Part of a small language model's weights: rotary positions.
Each number is 128 + 32 x the weight over its row's rms, rounded and kept within 0 to 255. Layers, rows and columns count from 0. The size above them is the row's rms in percent of the matrix's.

# layer 8 MLP down (transposed), 512x128, rms 0.372, rows 443-495, columns 64-127
size [106 104 104 105 103  89 104  92 109  95  87  81 101  87  82 104  84 103 105  95 105 102 105 100 105 103  98 104  98  98 111 110 101 104 113 101 112 105 112  97  97  92 103  94 110  97  90  92 102  98  93 107 102]
[[122 131 127 141 135 154 120 142 159 117 126 116 192 176 121 141 193  93 168 172  51  77 102  89 204 111 161 173 139 152 149  66 184  77  96 105 111  95 150 133 115 191 129  86 130  98 116  98 148 132 146 147 154 108 106  90 100 136  67 132  96 154  61 103]
 [117  93  57 136 192 142 114 133 132 126 175 201 101 122  87 121 133 197 171 145 122  92  62 116  89 107 197 137  83 144 106 103 112 155  90 108 178 166  48 145 160 118 104 171 158 190 167 116 101 126 153  81  24 122  76  92  49 162 111 144 107 129 109 132]
 [100 142 155 177 112 141 144 129 162 104  78 105 140 104 136 138 109 118 156 127 101  86 118 215 128 139 158 158 118 102  87 152  94 107 102 170 111  34 160  97 103 206  92 121 166  65 116 131  86  75 110 154 164  82 140 108 137 133  82 140 117 139 106 127]
 [174  87  87  94  91 124 129 175 134 169 132 141 115 135 156 137 151 162 124 135 143 144 175 148  96 151  90 121 141 234 143 142 123 139 136 136 108 183 149 229 125 124 160 166 103 157 128 142 131 124 170 110 122 161 225 114 142 120  88  81 154 139 100 150]
 [102 144 155 151 115 101  79 137  97  75  99 110 142 140 138 122  88 130  67 192 145 155  71 125 153 116 144 170  90  95 158 116 138 154 147 138  99 140 174 157  91 154 121 106  80 150 102 192 143 185 105  78  94 114 117 124 123 156 113 108  93 157  95  85]
 [129  92 159 143 144  99 116  92 131 136 196 144 155  80  96  81 193 144 163 163 104 100 115 102 135 121 100 137 130 161 134 151 115 113 140  72  56 113 149 118 115  94 200 122 116 158  72 153 143 163  70 158 117 143 178 109 148 119 119 152 116 103  88 169]
 [172 204 133 103 105 119 160  73 136  75 165 144 148 112 174 121 178 115 161 181 216  68  54  94 152 133 161 100 111 138 162 130 120 144 180 137 131 101 152 158 169 128 201 154 114 104 138 100 105 124 115 168 108 156 168 115  74 108 116 151  87  69 136 156]
 [147 145 175 148 106 111 130 176 157 136 103 100 114 121  98 173  88 170 120 105 189  72 142 149 136 204  66 139  99 140 132 109 132 151 110 101 186 140 114 117 143 145 112 103 108 100 135 144 163 119 146  99 135 108  77 168 177 124  84 127 124 113 139 150]
 [ 94 110 127 138  64 131 117  68 144  41 129 127  84 138 156 169 166 136 168 116 206 140 136 102  87  91 147 159 111 118 182 154 158  96  89 115 118 144 136 183 121 103 147 173 113 137 153 154 168 114 112 128  91 157 162 105  57 109 176  98  91 165  96 120]
 [ 93 167  83  85 111 115  90 117  68 156 138 198 101 140 109 103  81 119 133 156  98 131  69 110  62 101 158 104  89 151 117  94 128  98 198 104 115  43 140 152 141  35 115 170 102 189 140 115 144 122 133  79 128 124 143 138 137 114 124 186 157 111 131 110]
 [132 102 162 147 151 133 165 132 112 112 188  96  94 141 166 133 144 174 113 101  98 132 218 145 182 139 155 123 135 149 135 181 190 118 117 109 132 145 147 121 124 186 136  94 121 157 137 115 119 128 148 140 147 142 130 107 100 181  50 116 151 170  99 116]
 [ 73 154  94 100  94  79 104 141 105 133 134 125  60  96 134 105 198  89 132 181 139  83  97 155 104 115 117 171 125  53  80 171 117 131 131 171 151 121 125 148 133 111 146 178  97 170 102 107 113 124 170 144 120 162 184 149 140 125  93 189 137 110 108 151]
 [101 100  99 125 103 111 144 121  81 135 196 128 147  90 124 109 176 193 107  65 111 173 128  95 138 134 102  83 142  24  86 168  92 169  93  92 130 116 149 157 107  73 105 122 186 118 119  99 122 132 207 142 140 114  89 147 133 133  81 140 122 147  97 122]
 [114 106 134 132 165 150 188 159 174 104 167 138 125 135 111 121 136 106 119 103 179 158  67  77 176 153 136 130 108 177 132 186 127 119  85 145  88  75 181  99 149 130  77  87 158 109 143  94 127  73 123 108  48 136 118 145 119 136 112 153 188 111 147 154]
 [108 135 168 127  99 120 166 142 160  63 159 147 137 113 112 214 154 165  79 125 149 152 121 149 106  85  69 118  92  66 134 148 101 177 161 150  90 116 122 169 167 101 140 177 116 123  87 158 109 109  98 142 107  96 101 109 193 121 131 174 173 125 137 141]
 [128  96 181 131 180 151  94 115 184 131 169 175  84 141  90 102 208 148 126 133 110 112 180  93  93  82 103 145 179 133 123  86 127 129 151 119 106 129 107 188 125 123 117 161 172 109  53 110  69 159 122 121 172 125 120  77 129  89 126 121 117 147  84 129]
 [ 63 113 138 124  98  63 104 140 101 127 139 151 141 125 131  84 109 126 134 140 171 108 145 145 127 179 114 129 111  93 132 178 134 149 176 160 150 117 163 153 184  93 149 188  88  98 135  64  93 158 146 123  87 149 147 114 114 124 163 193 145 201  41  98]
 [113  74 192 131  78 120 157 126 157 107  97 144 145  94 155  81 132 174 189 103  94 147 116 134 130 110  68 114 127 105 129 134 126 151  16 133 122 151  72 134 128  84 100  88 165 181 165 119 140 111 175  85 133 174 153 149 110 141 173 156 154 199  74 178]
 [204 149 156  58 120 125 168  92 150 103 188 139  92  75  72 105  99  88  88  82 146 137 122 152  97 123 145 184 140 103 124 135  79 142 101 114 114 156  84 142 128 163 160  66  88  78  99 106 131 163 143 127 128  94 151 155 140 141 129 117 152 159 162  55]
 [132 105 100 122  78 112 109 103 179  89 173 110 156 176 149 116 109  78 132 150 101  95 130 164 104 124 102 149 108 125  91  77  51 102 167 141 177 130 142 138 144 100 114 183  99 147  83 133 182 131 180 115 121 127 135  97  96 126 110 104 161 121 132 125]
 [ 99 128 124 169 113  97 168 118 173  87  97 141 134 114 117 166  55 103 110 113  81  99 121  95 185 123 142 150 136 145  59 115  88 132 160 103 166 148 148 134 113 172 118 155 178 148 112  82 117 168 119  99 189  80 133 155 170 188 115 140 188 155 126 111]
 [172 160 104  87 141 112 110 164 107 161 102  84 100 148 120  84 154 135 130 126  95 103 180 135  86  84 165 202  35 136 142 116 173 161 133 120 115 100 142 138 166 161 164 163  65 177 172 118 141 184 106 142 143 118  97 105 128 153  83  91 171 129 139  66]
 [121  94 121 140 111  73 124 169 132 166 138 148 139 117  79 110 138 105  84 181  93 230 162 140 174 133 137 139 174 130  70 168 121 121 126  79 138 117 135 127 166 197  99 145 163 197 103 109 144  77 155  99 121 133 139 109  86 171  81 137 173 106 113 133]
 [168 112 196 108 126 149 182 109 146 128  83 177 175  81 129 133 114 139 105 134 136  73 134 121 163 193 131 173  88 169 151 138  99 128 113 111 136  72 115 119  89 114 141 133 175  82 100 117  86 154 155  91 143 132 149 131 147 162 105 120 130 131 157 169]
 [ 86 162 192 100 106 116 196 184 119 167 177  95 187 155 113 154 113 138 113 155  91 131  85 120 119 163 143 193 129 130  55 196 101 124 167 126 149 186 134 121 157 138  98  69 153 145 149 119 143  82 117 104  95 102  82 144  96 159 113 107  66 142 143 113]
 [164 132 147 123 109 166 118 157 123 137 159  92  93 183 172 135 147 158 127  74  87  80 159 128 171  68 139 106 133 146  95 104 136 133 122 135 122  77 172  84 110 103 128 168 166 109 135 128 157 189 130 132  81 181 147 196  85 141 153 125  96 147  86 112]
 [115 155 174 126 146 112 139 130 127 193 212 154  95 152 132 127 121 131  96  73 218 104 173  96 119 155  78 113  83 158 143  78 163  81 150  94  68 107 122 155 170 109 120 100 164 131 195 139 147 145 107  90 172 147 108 117 152 106  92 114 138 116  89 156]
 [133 160 152 197  78 144  92 140 102 163 142 114 123 116 136 126 131 131 146  83 181 127 134 151 192 163 150 149 199 165 148 101 144  94 148  82 139 118 143 127  88 115  70  98  90 130  74 117  82 172 165 138 140  86 165 118  94 163 147  91 127 174 136 127]
 [148 114  66 143 185 145 105  97 150 188 171 140 151 158  88 158 112  78 110 159 174 110  62 101 191  92 113  83 136 164 163 131  74 171 175 100 130 156 106 147  81 123  81 159 146 136 142 127 122 111  88 117 104 114 144 141 201 132 125 137 158 116 150 140]
 [ 81 116  99 110 108  84 124 108 149 155 165 128  85 178 129 134 122 137 107 202 117 142  97  89 149 110 138 128 170  85 141  81 111 141 170 119  91 115 144 117  83 120 110  82 139 198 108 125  97 182 153 131 125  90 171 168 112 172 102 148  68 105 118 133]
 [111  69 189 133 133 102 118 159 147 115 152 127 170 139 112 134 101 102 150 132 108  93 108  79  92 178 127 134 124 151 111 176 123  88 115  65 142 114 132  62 122 156 156 123 120 105 148 140 151 163  61 154 160 143  56 108 103 138 151 198 127 169 152 132]
 [155 120  48 124  88 117 159 140 112 144  93 120 105 185 126 162  98 133 122 160 123 142 121 151 114 131 105 103 119 106 103 104 102 178 125  90 119 153 115 133 162  71 146 118 133 104  71 113 128 108 118 214 123 110 111 103 141  76 154 169 133  93  40  84]
 [ 91  66 143 122 102 116 177 138 133 110 164 139 139 123 111 103  84 120 127 161 113 133 134 136 181 178 134 118 132 128 149 175  83 156 118 156 117  92  90  30 156 157 144 126 139 168 127  72 104 139 104  63 126 166  98 140 147 186 111  89  91 126  74 163]
 [ 74 150 171 166  39 108 153 115 178  83 140 175 128 125 133 167 124 125 130 151 184 155 147 153 132 122 155 117 158  69 140 123 152 181 164 142 154  93 190 119 130 104 114 132 129 165 172 158 155 135 179 133 117 126 116  98 192 119 142 143 119 153 118 101]
 [108 192 109 168 135 107 176 112 139  93 153  62 111 124 149 195  70 102 104  60  87 127 163 168 140 116 124 104 122 127 200  92 137 111 106 173 112 119 136 231 138 147 140 115 126 110 105 109 156 149 154 143 147 144  79 114 104 156 134 175 126  86  80 102]
 [139 137 104  54  80 116  78  81  80 152 169 120 146 123  62 139 138 149 141 141 168 152  98 107 112 137 142 169  94 128 142 168  88 126 129  91 121 104 154  90 122 135 121  89 139 117 125  78 138 147 151 114 145 121 175  94  96 169 116 157 159 121 165 142]
 [118 105  99 113  81  84 110 213 116 121 193 117 102 219 195 138 207 113 144 143 118  91 113 165 145 135  96 173 144  57 146 134 132  96 111 113 135 144  76 168  95 134 117 120 146 176 129 139 129 112 111 171  82 128 172  95 114 117 113 168 140 168 114 144]
 [ 77 169 127 146 101 111 141 153 148 156 187 113  96 147 160 113 131 210 145 138 116  94 145 112 123 183 111 182 142  89 136 119 165 160 114  69 176 145  76  82 169 168 142 166  85 154  90 179 151 180  92 179 104 119  88 101 108 137  91 161  96 132 142 115]
 [151  78  67 132 160 128 131 137 166  83  96 194 137 144 176 158 192 154  92 100 156  55  91 162 117 170 116 153  82 101 153 117 132 142  80 153  78 143 162 172 172 170 147 115 102 181 193 138 124 133  84 146 146 132 113 153 143 122  89 143  97 181  68 181]
 [194 154 121 106 163 229  78 130 134 129 158 117 150 148 132 105 208 121  79 117 103 135 120 136  93 131 144 140  97 125 108 156 202 136  95 117 101 135  98 147  70  82  98  95 182 105 116  97  93 127 142 110 154 144 119 111 148  97 124  55 179 106 133 161]
 [ 80 149 119 157 166 117 167 154 173 143 166 132 125  72  89 122 139 109 156  62 113 150 146 155 120 109 106 154  49 126 176 144  89  95 114 162 123 124  79 149 132 113 176 104  92 150 152 159 184 117 117 119 137 177 101 127 181 119 157 134 137 158 183 122]
 [206 115 108 159 128 129 112  87  79 108 158 130 149 142  78  60 115 128 175 124 163 147 133 128 131  86 138 216 195 122 123 114 137 148 117 118 109 149 121 156 122 118 139 160  90  94 146 149 169 101 195 126 104  68  78 129  63 130 139 139  92 156 118 120]
 [117 139 170 162  88 120 186 140 118 101 195 150 134 173 172 149 136 117  64 149 157 133  94 110 137 103 154 121 127 136 174 137 225 143 112 104  90 124  90  64 101  79 110  81  81 156 160 134 120 179 131 118 109 172 134 141 138 137 104  78 114 177 105 179]
 [112 110 189 154 128 125 114 151 167  98 128 154 131 113 201 161 165  79 124 127  73 132  93  86 127 141  94  98 113 146 107  79  94 180 174 121 128 103 134 100 131  95 181 141  94 187 126 122 127 102 150 125 109 127 152  58 179 162  96 145  51 149 124 149]
 [117 116 149 117 110 134 133 132 185  75 148  97 209 135 104 106 110 106 155 166 110 120 141 111 179 156 111 138 199 153 157 133 133 137 175 131 143  92 156 154 180  75 114 128 102 122 102 141 147 168 127  92 105 177 111 160  54  93 148 176 139  87 102 140]
 [116  95 128 138 113 162 170 122 172 100 128 115 118 146 150 100 146 125 115 179 145 178 163 147 132 154 176  71 118 150 147 146 121 109 137 166  15 128  88 130 184 137 108 140  48 163 115 126  89 119 103  98  76 163  96 121  70 137 128 120 132 107 129 131]
 [153 129  68 147 161 155 182 121 154 188 144 115  67 126 147 133  98 131 171 106  88  84  98 135 110 120 128 110 115 101 133 114  66 127 183 144  43 101 132  79 154 170 152 125 146 118 135 132 159 108 160 142 150 133 201 178  88  80 191 148 124 108 122 108]
 [122 153 126 143 173  96 110  95 119 128 163 145 126 113 128 120 127 135 138 105  95 161 139 129 135  76 100 186 108  34 128 104 131 132 131  65 114 128 111 145  95 104  92 122 122 139 180  77 103 123 144 150 108 150  90  85 179 106 138 150 130 203  72 131]
 [ 97 157 194  86 123  84  97 178 142 116 107 101 109 155 148 148 117 170 139  71 158 136 102  73  88 136  72 237 133 148 123 174 159 112 143 132 125  88 133  26 122 124 161 179 109 137  66 181  98 118 203  87 127 131 141  96 132 125 117 138 131 138 147 104]
 [158 139 142  99 123  66 124 144 121  75 171 133  98 167 122 170 142 117 139 129 154 149 160 137 123 134 156 129 174 112 151 104 145 156 106  83 102 116 196 113 111 111 124  73 212 186 157 124 149 191 125 111 119 100 181 157  96 142 126  50 145  71 136  96]
 [115 128 208 135 154  84 125 104 156 210 133 125 148  94 104 156 151 156 104 126  98 173 127 206 132 155 117 150 100 113 150 178 132 144  79 157 160 186 138 174 153 159  87  83 124  77 121 118  81 123 169 111  81 121  92 149  53 185 154  94 142 105  95  59]
 [127 110 113 113 141 106 107 113 119 113 152 166  94  88  90 127 104 169 175 100 131 161  77 136  83 140 201 126  52 116 106 139  77 150 133  93  68 149 148 178 182  77 105 158 148 177 112 145 148 108 106 129 115 139  93 103 123  62 191 117 144  54 144 139]
 [139 107 109 134 157 159 150 192 111 162 101  98  98 137 137 127 123 101  90  73 112 114  77 162 183 124 141 120 130 158 185 145 119 157  97 120  64 148 143 101 164 114 125 161 132 167 104 116  92 172 145  59  94  90 123 156  84 125  58 140 146 114  91  77]]
# layer 8 MLP up, 512x128, rms 0.358, rows 444-495, columns 64-127
size [104 102 106 102  97 113  91 104  98 101  99 100  87  92 108  90 107 103  89 108  95  95 103 110  92  95 107  98  98 100 102 102  95 100 102  95 104 107  99  95  91 101  92 100  97 106  96 105  89 100 102  96]
[[ 93 116 161 121 144 129 113  89 113  93 128 147 125  74 111  92 149  97 151  74 111 178 116 137 137 139  83 117 127 155 138  39 136 100 127 196 124 134  45 109 139 155 166 131 110 186 176 113 155 138 130 129 138 140 158 151 111 130 131 141 149 101 157  80]
 [ 76 145 146 136 129 152 128 119 120 121  81 117  74 158 119  97 105 124 153  78 148  92  84 163 167 151 164 119 146 174 126 147 146 107  72 182 104 162 153 129 179 144 112 128 152 126 139 148 128 172 112 124 146 123 185 152 151 111 117 116 154 138 177  88]
 [114 163  71 117  82 111  54 148 108 111 181 127 132 122  77  86 135  97  96 175 126 163  79 140 168  91 171 186 162 119 155 112 116 125 102 144 126  48 178 172 120 124 100 125  99 152 160 105 178 108  98 140 128 121  22 143 146 179 136 127 125 154 162 115]
 [153 102 115 147 143 130  99 175 114 101 143 109 134  66 113 110 114 142 174  94 111  71 139 165 111 111 142 108 126 137 167  84 150 109 161 177 118  47  87 107 136 149 155 153 141  87  98 123 132 132 112 134 174 102  63  75 202 131 155  83  88 148 108 160]
 [117 158 178  29 112 123 131 130 103 163  87 141  99 186  84 187 137  96 118 136 115 164 119 140 127 159 111  59  78 131 153 110  84 115 117 149  91 118  96 144 171 163 108  43 137  83 104 148 177 167 110 109 134 135 115 166 147 147 127 122 121  69 161 110]
 [121 159 123 129 142 143 130 148 146 132  42 169 119 104  95  51  59 143 155 105 159 168 143 156 127 111 139 123 151 109 104 116 185 150 167 125 135 116 141 156 120  73 126 126 165 121  94  62 170 129 128  99  81 122  77 126  95  61 148  97  90  80 115  87]
 [140  91 104 110 144 126 163 130  87 145 103 159  97 102  66  93 141 126 184  83 115 133 114 134 135  83 154 138 199  92 148  80 134 127 103 133  92  83 116 132 131 164 100 125 206 141 152  93  85  89  64 166 160 134 110  92 103 119 163 150  84 158 145 135]
 [105  96 178 159  79 178 177  99 124 158 117 115 114  66 115 178 200 135 111 130 131 126 146  99 182 112 101 125  99 165 103  80 101 118 145 106 164 140 128 101 169  60 150 141 155 104 113 168 133 100 108 165 127 119 155 162 136 160 192 129  83  78 168 132]
 [111 150 140 102 119 144  88  95 142 162 107 155 105 101 108  54 107 114 104 157 126 120 103 111 158 100 135 164 182 121 135 161 146 133 165 131 109  86 104 103 129 104 201  61 118  73 106 173 156  51 108 137  80 109 166 146 136 120 114 163 116  90 144  98]
 [154 113 108  95  95 154 100 105 189 109 152 129 119 120  81 155 121 131 142 177 120 119 141 194 130 131 137  98 131 202  68  79  77 130  99  91  64 130 119 217 126 108  77 154 134 142 132  94 125 133 160 126 109 143  96 109 112 164 167 125 134  99 111 179]
 [106 180 182 126 168 116  87 118  82  42 168 105 126 119 154 173 151 176 110 159 172 126 101 130 158 161 168  60 172 122  91  59 144 126 139 133 177 163 124 138  70 199 114 159 145 105 112 142 127 139 137 116 121 129 195  80 113 112 144 170 118  83  84 119]
 [ 70 174 131 106 121 136 158 115 135 123  86 162 135 122  99  88 119 142 129 159 136 140 162 142 148 202 182 100 104 138 171 130  65 117 113  59 121 145 106 116 176 168  92 109 176  92 144 132  87  61 131 162  86 133  86 155 135 164  55 123 142  99  67  64]
 [120 157 105 139 131  97 130 122 128 138 121 120 148 131  88 143 146  89  94 130 114 140  90 102 165 110 124  31 139 219 111 115 107  79  45  92 165 130 142 118  94 117 118  95 174  76 148 150 107 101 131 124  73 154  55 121 111 159 171 126 142 147 106 190]
 [130 162  96 103 144  92 181  75 117 193 107 136 120  84 113  94 115 149 128 138 112 131 142 163 149 112 149  97 183  76 122 107 114  99 113 101 106 127 114 167 161 123 140 107  82 149  97 142 107 101 115 104 173 165  63 125 140  82 148 111  75 112 161 197]
 [120 129 135 136 172 176 122 100  81 106 133 137 122  77 188 146 156 108 183 129 163 151 151 105 168 149 169 167 108 146 143 144 100 149 150 130  47 152 159 116  92 108  82 107  71 190 145  92 142 160 133  99 179 187 122 142 138 139 154 147 150 104 148 105]
 [182 169 160 106 138  77 121  94  81 114 116 190 184 111 101  98 129 103 155 173 223 111 155 154 166  88 138 138 187 147 116 172 100 104 139 114 176 113 138 105 135  98 111  96 109 128 122 125 148 118 137 156 123 127 148  92 117 147 159 124 182 105  77 130]
 [165 132 155 163 208 167 151 158  93 114 103 118 143 163 146 119 163 112 152 129 172 120 143 173 114 132  87 115 128 135 151 115 142 108 144 120 106 119  97 124  74 103 148  98 214 139 122 114 109 118 155 128 109 163 135 134 127 129 136 150 158 180 175  88]
 [108  45 141 135 168 148 118 158  60 125 140 168 114 150  88  72 181 116 138 128 131  89 117  47 118 134 140  80 126 109 171 115  92 108 100 123 146 113 129 162 174 120 100 159 164 102  99 115 157  74 108 202 134 153 152 133 117 117  84 196  95 144 197 106]
 [190 107 138 124  70 126 120 113 115  96 154 136 139  80  96 130 180  95 102 139 151 111 157 104 152 117  98 153 122 136 136  49 133 116 135  80 151 152 102 159 111 132  86 123 104 122 107 147 129 117 191 137  64 110 202 134 149  96 110 152 143 166 109 146]
 [163 116 160 141  80 116 123 139 138  86 129 150 168 149 138 106  53 107 171 182 121 127 116  78 153 129 138 153  93  84  66 109 104 198 128  58 112 108 115 143 119 107 123 117 110  56 141 135 124 111 146 166 101 167 119  90 150 183  75 120 101  51 175 128]
 [ 87 143  77 171 148 146 116  88  85 187 152 178 169 127 146 104 105 146 105  99 164 157 149  90 116 104 128  80 156 120 152 134 146 117 145 157 146 109 139 126 114 153 110  85 115 103 135 107 146 155 175 112 120 158  88 138 114 133 131  84 159  67 125  98]
 [189 143 107 138 167 119 103 113 114 110 117 164 199 118 130 131 161  91 154 126 118 168 106 148 152 158 122 128  83 150 144 186 104 178 114  68 100 133 108  65  89 129  59 134 137  89 184 139  75  70 117 162 110 141  66  77 120  93  97 103 122 168  78 110]
 [170 119  74  63 127 159  93 125  69 118 144  98 121 120 158 181 141 155 120 158 147 125  81 153 108 117 163 172 151 173  77 172 164 146 141 124  99 138 104 183 142 136  92 142 138  99  92  72 124 180 127 132 136 138 161 130 220  60 113 123 204 140 165 114]
 [137 152 120 146 164 133 120 142  98 129  80 180 186 124 105 180 168 174 160 157 116 131 179 119 102 146 147  54 104 159 168 134 135 125 129 117  91 175 149  79 132 144 138 174 160 103 100 160 116  77 144 110 146 124 129 144 185 111  77 165 175 167 126  71]
 [154  84 114  91 145 124  98 104 114 136  81 125 107 132 148 130  94 134 181 108 168 130 128 103 120 166 115 121 128 141 148 108 169 104 116 153 107  79 146 133 137 116  88  58 159  61  48 120 163 154 176 157  91 144 163 148 121 104 193 101 117 140  83 150]
 [ 77 173 169 126 145 122 117 124 129  61  97 175 126 132 185 162 135 158 146  54 139 122  90 145 119 155  95  93 158 135 167 115  84 191 155 137 115  63 143 147 133 120  98  60 135 127  82  99 111 153  80 143 122 105 117 112 122 166  61 118 123 198 168 142]
 [ 85 127  60 134 156 160 143 147 137 128 146 198  99 117 165 131  91 187 207 115 203 161 171 115 125 123 157 120 202 142 110 151 124 109 154  90 136  96  98 124 142 156 127  85 135 143 123 149 117 101 212 117 153 140 158 112 107  65 148 130 153 165 104 127]
 [128 123 104 108 140 133 127 144 107 182 179 190 153 143  75 183 124 163 124  93 111 167 128 114 113 134 144 170 130 108 144 156 156 127 126 113 162 176  70 137 174 174  74  99 175 137 101 139 153 121 165 149 152  96 177 200 170 106  87 150  79 111 209 153]
 [173 161 125  99 130  96 133 131  98 100 106 153 120 156  92 151  94 142 166 142 138 158 139 121 152  83 142  69 190 168 120 160 127 121 199 114 150 129 143 162 151 117 122 150 131  98  89 127 142 103 212  86 145 156  25  91 126 107 170 127 196  95 138  75]
 [133 144 144  94  92 110 118  93 164 126 109  51  77 180 147 189 103 138  95 119 130 118 115  50 102 157 122 124 157 174 111 110 131 130 144  58 171 100 136 139 118  91 146 142 131 117  80  69 205 115 188 168 118 118 105 141  87  84 115 116 119 137 140 159]
 [ 96 130 146 117 110 193  99 157  92  70 144 177 133 101 132 120 118 147 111 148 114 101 127 141 185  90 137 146 157 148 145  75 120 147 142  85 141  77 110 142 114 194 144 107  98 122 182 116 147 130 106 107 138 134  87 154 116 219 167 101 127  99 126 166]
 [162 102 128 118  89 173 109 110  96 119 155 145 157 179 116 121 122 165 118  97 113 131 105  75 101  87 111 154 181 102 158 141 142  84 124  99 162 120 157  84 108 113 140  87 114 135 157 169 135 105 161 104 136 159 102 119 144 127 103 135  61  86 103 107]
 [148  75 108 120 135 115 160 101 195  93 119 129 120 142 152 135  82 162 123  97 114 117 126 163 158 138 179 166 127  92 128 109 133 113 187 128 104  99  68 125  88 118 106  86 136  86 126 159 114 176 131 138  80 122 131 128 161 104 111 147  78 185  90 144]
 [ 74 137 153 147 158 153 118 113  47 115 175 116 128 204 114 169 114 126 100 136 169 119 125 131 125 216 174 117 133 120 181 137 112 156 113 184  78 101 129 131 126 165 123  94 138 134 170 100 118 126 139 155 120 121 107 142  64 162 167 167 102 205 185 155]
 [144 156 176 115 120 181 139  99 157 114 162 136 119 123 199 140 190 136 182 146 153  81 173 151 139 150 111 122  97 159 106 143 180 108 125 165 123  69 123 147 109  81 144 150  74 152 109 184 112 116 128 127 128 128  98  56 153 118 159  70 134 127  99 140]
 [143 177 157 127 127 166 128 122 159 178 108 128 139 163 137 132 199 117 162 141 116 133 159 177  97 116 129  93 124 155 139 116 151 134 152  77 135 117  81 160 140 119 104 110 154 163 122 151 168 159 149 157 117 159 123  96 155  58  81 130  76 181 173  99]
 [185 134 164 128 132  95 113  68 167 154 110 101 192 151 118 156 140  81 152 127 140 172 124 142 162 160 105 144 130 153 207 115 109  66 138  95 102 158  65 147 106 175 148 106 158 135 107 147 159 176 103 140  88 124 151 129 132 103 148  80 133 119 171  72]
 [ 92 132 105 148 128  80  98  97  87 125  71 153 128 111 124 109 121 111 133 114 117 117 115 135 186 116 125  86 123 128  98 121 135 221 147 155 106 162  77 175 185 194  97  32 191 134 132  85 133 142  93 143 159 189 120 155 185 147 128 125 136 148 113 154]
 [137 158 120 109 124 138 126 155 136 146 119 149 123 144 137 133  51 137 172 136 138 128 120  87 157 142 181 188 145 113 140 127  53  61  56 127  97 108 138  60 133 200 154  40  91 106 132 164 155 121  98 101  75 132 124 167 149 132 104 114 176  73 147 132]
 [124 186 164 135  59 124 143 114  80 104 121 140  72 119 146 164 141 157 118  61  93  98 121 133 100  91 111 136  85 151 120 122 195 142 165  88 134 156  66 191 118 144 115 102 133 147 145 101 158 224 138 124 174 158 120 162 140 135 133 136 166  87 120 181]
 [220 136 160 137 168 119 146 123  98  89 109 150 110 104 139 131 127 121 144  72 105 106 114 157  72 151 144 111 115 159 147 139 153  95  79 134  97  70 144 135 145 113 192 133 158 130 102 128  91 219 163 126 148 125 198 128 136 156 157  79 106 152 135 127]
 [200 100 116 152 161 120  61 163 135 189 189 157 217 147 185 104 148 150 147 151 129 168 125 126 163 121 142 137 143 158 124  94 171 173 107  74 143 102 104 158 111 133 104 102 119 174 109 203  88 169 112 146 170 121 131 101 150 211 120  99  89 172 195  71]
 [121 162 101 110 140 126 162  62  81 145 150 119 129 150 161 160 154 145  59 125 111 155  83 151  78 143 136 172 122 117 117  99  79 134 141 133 156 136 161 125 137  74 106 100 177 126 129 192  96 136 121 102  67 110 106 121 136 102 141 162 155 160 156 157]
 [143 158 131 156 152 172 123  67 181 132 126 109 144  50 169 181 147 122 174 133 113 147 131 175 180 136 105 148 120 103 118 148 100  87 126  63 156  85  62 119 141 157 185  78 175  77 114 125 121 105 114 102  84 109 128 109 142  82 124 107 120 122  93 185]
 [129 128 104 127 116 136 116 158 135 100  86 210 164 105 115 158 174 174 150 102 107 112 171  82 151 119 162 130 144 197 152 127 137 113 125  89 165  92 131 171 173  74 195 124  97  70  82 166 135 164 117 186 112 105 103 138 158 189 127 118 128 141 119 175]
 [115 136 137 124 159 156 135  70 150 135 133 179 120 117  79 116 118 121 164 144 184 123 188 123 115 128 127 144 128  95 180 162  73  82  77 122 128 123 156  87 114 107 114 158 126 144 126 104  97 163 118  86  84 141 128 139 187 112 165 177 137  70 123 145]
 [139 117 154  77 120 130 149  78 129 133  92  96 143 101  77 129 170 130 100 157  85 116 130  99  67 124 120 118 139 146  70 169 151 157 101 134  57 128 110  68 173 106  77 130 137 111 145 161 168  85 147 139 140 151  91 150 146  70 103 168 167 163 121 122]
 [130 117 154 124 105  87 153 106 128 103 123 179 147 134 173 118 174  93 121 102 128 192 132 158 140 142 114 108  79  58 103 104 133 130  84 104  93 128  75 123 137 108 150  80 131 134  70 139 134  88  91 173 110 119 212 117 133 118 163 123 138 150 147 101]
 [158 129 168 125  75 105 110 104 157  89 115 125 104 132 137 165  66 103 143 133 133 207 169  85  65 132 165 150 128 126 142  92 108 162 128 139 118 132 130  84 131 113 114 104 122 140 117 116  83 112 131 141 134 156  93 107 231 127 147  82 109  82 175 122]
 [111 121 105  73 102 143 126  86 109 138 100 130  96 111  94 135 129 106 123  64 114 118 150 114 134 199 159 141  97 201 157 108  77 107 192 125  94 103  71 198 126  77 138 163 148  78  95  87 129 166 141  42 120 170  94 102 126 109 114  89 175 128 175 152]
 [122 129 110 116 135 198  92 113 120 100  97 124 177  87 104 105 117 139 159 130 154  52 167 101 123 163 113 147 101 149 153 131 120 126 146 144 120 145 146 181  78 143 133 124 118 161 104 100 143 130 119 123 131 149 132 176 140 148 146 163  74 149 124  91]
 [122 149 159 171 143 116 162  94  95  72 105 124 116 165 126  50  44 129 117 118 132 157 112 146 107 131 142 128 107 102 171 157 117 161  86 139 126 121 127 154  98 199 156 125  85  85 183 182 122 156 140 126 151 174 146 171 139 122 151 136 136 120 166  69]]